config.toml
num_hidden_layers = 14
hidden_size = 128
num_attention_heads = 2
num_key_value_heads = 1
head_dim = 64
intermediate_size = 320
vocab_size = 2048
hidden_act = "swiglu"
norm = "layernorm"
norm_place = "pre"
norm_eps = 1e-06
positions = "rope"
rope_theta = 16200.0
rope_fraction = 1.0
qk_norm = true
attn_scale = 0.125
bias = "none"
tie_word_embeddings = false
parallel_block = false
init = "trunc"
init_std_qkv = 0.0638
init_std_o = 0.0
init_std_up = 0.0638
init_std_down = 0.0
optimizer = "muon_variant"
learning_rate = 0.00452
lr_mult_o = 2.0
beta1 = 0.95
lr_head = 0.00743
max_grad_norm = 2.0
warmup_steps = 0
schedule = "wsd"
decay_fraction = 0.7
decay_shape = "sqrt"
final_lr_fraction = 0.05
batch_tokens = 16384
max_seq_len = 256
doc_mask = true
train_tokens = 116600000
max_steps = 7117
dataset = "wikipedia_en"
Each number is 128 + 32 x the weight over its row's rms, rounded and kept within 0 to 255. Layers, rows and columns count from 0. Numbers have three digits each. The size before them is the row's rms in percent of the matrix's.

# layer 11 MLP up, 320x128, rms 0.242, rows 309-319, columns 0-127
105:144139101127155088104056136101148164116151072091163133124145210208098079168208124070095126194164086131112132125139133115126086186118085151132116190056148090118127127141112073158143110096071095136146150139141155144147077084138127104147109148194124119163112117151142170111162109107123121122147104155072175154116120138121125119103103055165160163118108176124119133151153130146063127111127
098:164121134103087176164168028121157132143102149151146128125122122120104147161177099179107161125117096133099131128126141127176055161037095150098101145140173086089124126099114135111066155118088137100142139111091166190116162132163151158175106079134166149125149171142114186043122156156171114105164079128190131160108148122096144152122141106172099120125115090077109066108097114102124163132151
082:134109104092098131184123044199133173157102168152122132139095126109119169096125097160104156211167109163084098092146103106103152113105120157097130045106161126127094099109135129154146094095104129144146126118092183109181102121131156162160074126090123089188064148181121196157188131171072128131145145142155122083125173156153150152131100114126085109092130091124128090130145102133135084187139
094:103110128139120148104095172138122141146074129111197129136100111132083131171143089119087093100134189145201146150146159131114182190109119109146119153102095128153081083174193137136085160090171136142114089073137140098142117153179143101065121138068129106139175131155134088180156153108074165112129122076183129161076086085136154151171058111144150183136134113107095132124148096092100109169086
104:140102160192090117113170186045069145151151137151107138129093125137148154064123098108127132104129125166154094149089155177135141053120137105125181102121103161143056157076128127138098121098119134169108127126111134171109116165158148018088070133114146095097184160116131156085201181091145143105156138128141171116130131167086143112156101206135093139118136142146125082150140134114114137093144
106:112079055112126169069140091142158060148155121152167149108046136104091106203162154154130130117097107077096180152081108055141138101102132136160177163116143158126144133098144136118052167127153162125140124118076124135137156121196104128101134145138179148112131091124159121191176121147097095125144129143086122147105151140162162132095137106061096154135146118103173130132056137130108124172195
085:124139109178175161164171120127110196113165058131179148062087128133111111130132154164076134104116146175134113109113080136159106145097118182144159109124159166117099147086083151168121085108127133143146132163103141138130143103171158136138126099176107103148125107178105144151129139090165164148112135077083150095048094145127167130155094146163063182186114032123117105086136076146129104142059
105:134180100161103070139085100073168193125100100094203152126167167079155085178176132127140125115117144183134118175130160099145052154140159136112118082183142153159127132138091120101071127109148107146109124119090151123083198150120085123087137120114110187098137141119146118099102098131189127103166139141169083119062186110152144110077155154168092150105098178113098127116126131121133148064166
100:067143105108148101114118153195127179136110120157073124170123100109161160086148068168089162188129178149064078130102162115102073110107078110101139114175120153106082131163139167135167080097134153097075117053160092152154164144093148087121150141110149096176085111128158127128127143115121118156129095146116109150090089168125157168127121117175145157207164135106082116095144148125096186120188
104:208123125134126074174113159078185128198156097141144129096098136164129132124193107113165101143105193136126108103119149131120084117107164163074113085087090116119134139105128192170114120162122102100153111151104134148176127099159090131126126163128072082148150134186127115151126112080102102184136127075136170088170052127090136109198140159113099131092110171157102150145134100195109087082091
106:153098120103081132193099077140196111090112120126143090108096117111122148121084108134185129085114081206135117173165181097196178140157130122087131101143107120120113180141128101158142114144114154097156103178140100087085089104156135139175146156070091067157130123109113155152133141114154082177107148151113094129088164202120134114161111130110146087153094152152184118182165094145121129044102
# layer 11 MLP down (transposed), 320x128, rms 0.227, rows 309-319, columns 0-127
108:169079127124082106151106116078115093094067104119133102156156133161131102093129155173151101134114095122123191105024146106069154149151196153103129124054106110101152164102152146101119132066146174150154170150153141144067101118099183141125097127088141184116122127105089158116132139157173052194141166135102146126175139184125187114143104153164143142109104135099145153096131148183111134106141
108:127125112151113152128163134124092054206098176106115129097076206116120197156126098149147173152138117119138104052102117123181095133117130155164113142130125154144157090127148057070109148179128118120124118152174086153118115109158150156106089129192156125121083197079170138062153127142154112093094111092148142121163127111103128107134166080064126090122191145128150081169164085132147094126133
099:132099145133147104180120148132167087087088136119159074145129157135143169103166115122127066080128203097123188139024097112108161155171071148143139114116112162124173148105104122081075102119157106136133150105181144206115190124161064113073167100091150162116125141136153080120115162077174128197146122108104125152128145118071121152120155109154150163116097175148134118132092112125102164091114
098:138133099167160137124185123107110138045118114167097066148178144205098087104183163141133145162119143126133077119124129133152084105155154099169134147158134137127081137119161114131146229172145113094143084098170086075161139145145111092100152155138146107055140095136153138174141105059124114199124164155137085144105108132141107092141110125083105105112097087127201154108154137072114110118081
091:113120150170079106109141123151108104088086153091128114149134195089151091183085143092087106132105151188166111147194107103125133121166097113139127176159177154088123109184138089130128161130116144093122154127145099177114105092105145105158148237147125143152131139195115116163073127103082070102133095129137079092137056140152146105149105141138088161112121138133111191171108150094177130120053
097:159156187116167136127129117106156152156086107148071149129113103173142085109110151095099163154136171094215114112144134118183167118132105176191182132135134070037158099160138123102182155105111078121102076098102072120141166166084151113203132151132079116105113148064122106152101142128168140130116106090180148150131151094078168150143136075164126125147124106099154144086110112076100135128111
099:096129180065121102121093134129142100099125101146147099107161086176160077108100103114148115119114137080148138169199159150102215126106174130098100109132138134088111094108121146126136222180139070124109112147120121138133121115106136130080146116146115156104096124159105097077226111102145039157135156177139104185194141163128142096123185151139116124099128177111113203124142128108092128114144
099:125118121156151165108133161091147076165154114116140197129066128098096123134122105104129100116139192097156146127114100139145073149108123130155119092138166195148186121110180115229158150124154140084114133117123150110084134136081126075104102130117200143106143108126091086103188119121077075092114152129124071172153151154136173099094100141082124116113072127160130123203101084163191141168161
104:108071127176109142110114125158093121156158143123130110176140140180167082161177122157139090105105140112182061161152097180168146110092134150174173172141198135152126132133150156169100141120135134140064118185097127065156129157141132076097077171124157083107122162125065183123162126101140115136138073143085142163105090098085108091115127077119191117100141099105104100095127044165157145125128
106:202151155129069172148174144164118132111157133136094182144186139066129140137100079204127131141111087093128101108082121134149136065075137086113114154119119156131139181161134210164111134142132145112143098127135122007122134111057158137115121135084104160128187130092090153113090139118159133087118149153170131083130170097102152146146092098113067150149111140143104146159146107150118127172089
107:103135126077171115142084139134105159214154133179153129098139147130107088161130170147118180101128090137188127135122078133149096102091164202071098152147162121091150162137132117088091174052145136149135100139144161140164175108102140132117155073065127158119075140071188162096136114146152073091094108101100173113148089124120134100135125149173110106140136104181130052159117122129204128121135
# layer 11 MLP gate, 320x128, rms 0.229, rows 310-319, columns 0-127
100:104167065187113097137137119077124085162139102133091119087132119092073064173105102203131089127121094163110129061140148185129082161136048128122145118159138096078089119127133129122167170190105141121167153110142167115132192157168124126133131126126135147083132143154138186132127138096182089165093097151141104168171127172109167177088132120127126079139095120116072118127133059141188135113157
086:094165119126131162063093146095132164155174125092069134089144104077183096085130136079140132171143056164198160085185159153138084084117143134126101155076112050152083103150143111178132125131087148145119127140115149149091078113138150163163125135133078149166153146117145161189105107200132098172131115135165078119075131108183105115138144140130118107139107095137143118170145171156127103200125
098:151131181150141137167116145147135139081134075158130141079144130151109106154140152093170131166156101126147079156145121202058123089127098080149116158189151144096149105112086094110156162216162139090111130156147093178150099067157077128053128129098153119156142115085109087078106109116130117129125151107102126115167138208121154143101158123047121151083053119150145122134072166111130142129163
104:125090058138122131145120124128170088156058172115150132110116145119183096150168128160214091126091128163099137143158127165139093161128163160147111151140120071146132169151083151109047102163125130101191086124159188098131101085094143150112160117126124214166090108136123098143107136116148072124109136123113089134133205117125145110114128069120192177137090181129106161117066128087164125114119
100:153106166079115120131149140123119172126112095126137130112123109168136137099095197081085132156162110130181145186155120182160162191145104135162103096078083138111145093115166171197159087115141103203124109113114124165125134194097128147128093134113094089144096103078114140095050128132088135103110088120172108104150148151110191161095102127158143168118062125134133144117226114107116070089108
081:112128146148124146083078167137110141131099161153103106107164153113213106124132121126114155120172081148135110094118129093069161164084125088144108158120145139096164067152147092139195144115087179118103114140118160097236189159128106131135218187121142085092130137093062102110146118157114125099111141111133133124092119109133117164197161141078149113145077117095110121135160138101082179183142
107:122131079088109123100171145170149150113188131127097099105155106116091160144148101092105124173116115130158142126127142109150142159184145161109191106098120155101083126050120155148067114118166111195086132119137087103120190150135094085140086132136193070170102147116127122172119166145120153136096020098192174145112137117122117147149133098045140187123148148120077104116142090180134136136148
099:151138175097101107077121085157138097090166138091109174104111157162133139126156129131154160053127185039155090113168105136116157176138087142145121134173191113112130193072158087117118096090136138149116112153063100109113167138135140115176130133125126125177184085068147126141140158236157144167155156093110147146178079120106104131091141116130108110072099094126136142129156149101162110107092
100:148155131090129102103115096176140100133110129118147098095038203147149124133101135107125178172104101092156126061102196108126169141142178121157152103115109140099122125126141175133052104136094174135142135149160177123112064103159148147085106110180153125082089112127183143139129101169137142106145152164161134130088114144131152108104086106116143058167058113082205148177144115159120177156086
107:195161120128116091106126139153141123099164086156112189163117153155096116094167169120129073148149148133118118120174135156083138108123093123081096117103124128101197158171102154124122165110038159102151107147118161108084153091142120140068125188172177081063199131074150101167062123096147148112119162085118078116105141158127178150134150148109111117115107070085156158137151128196156123158141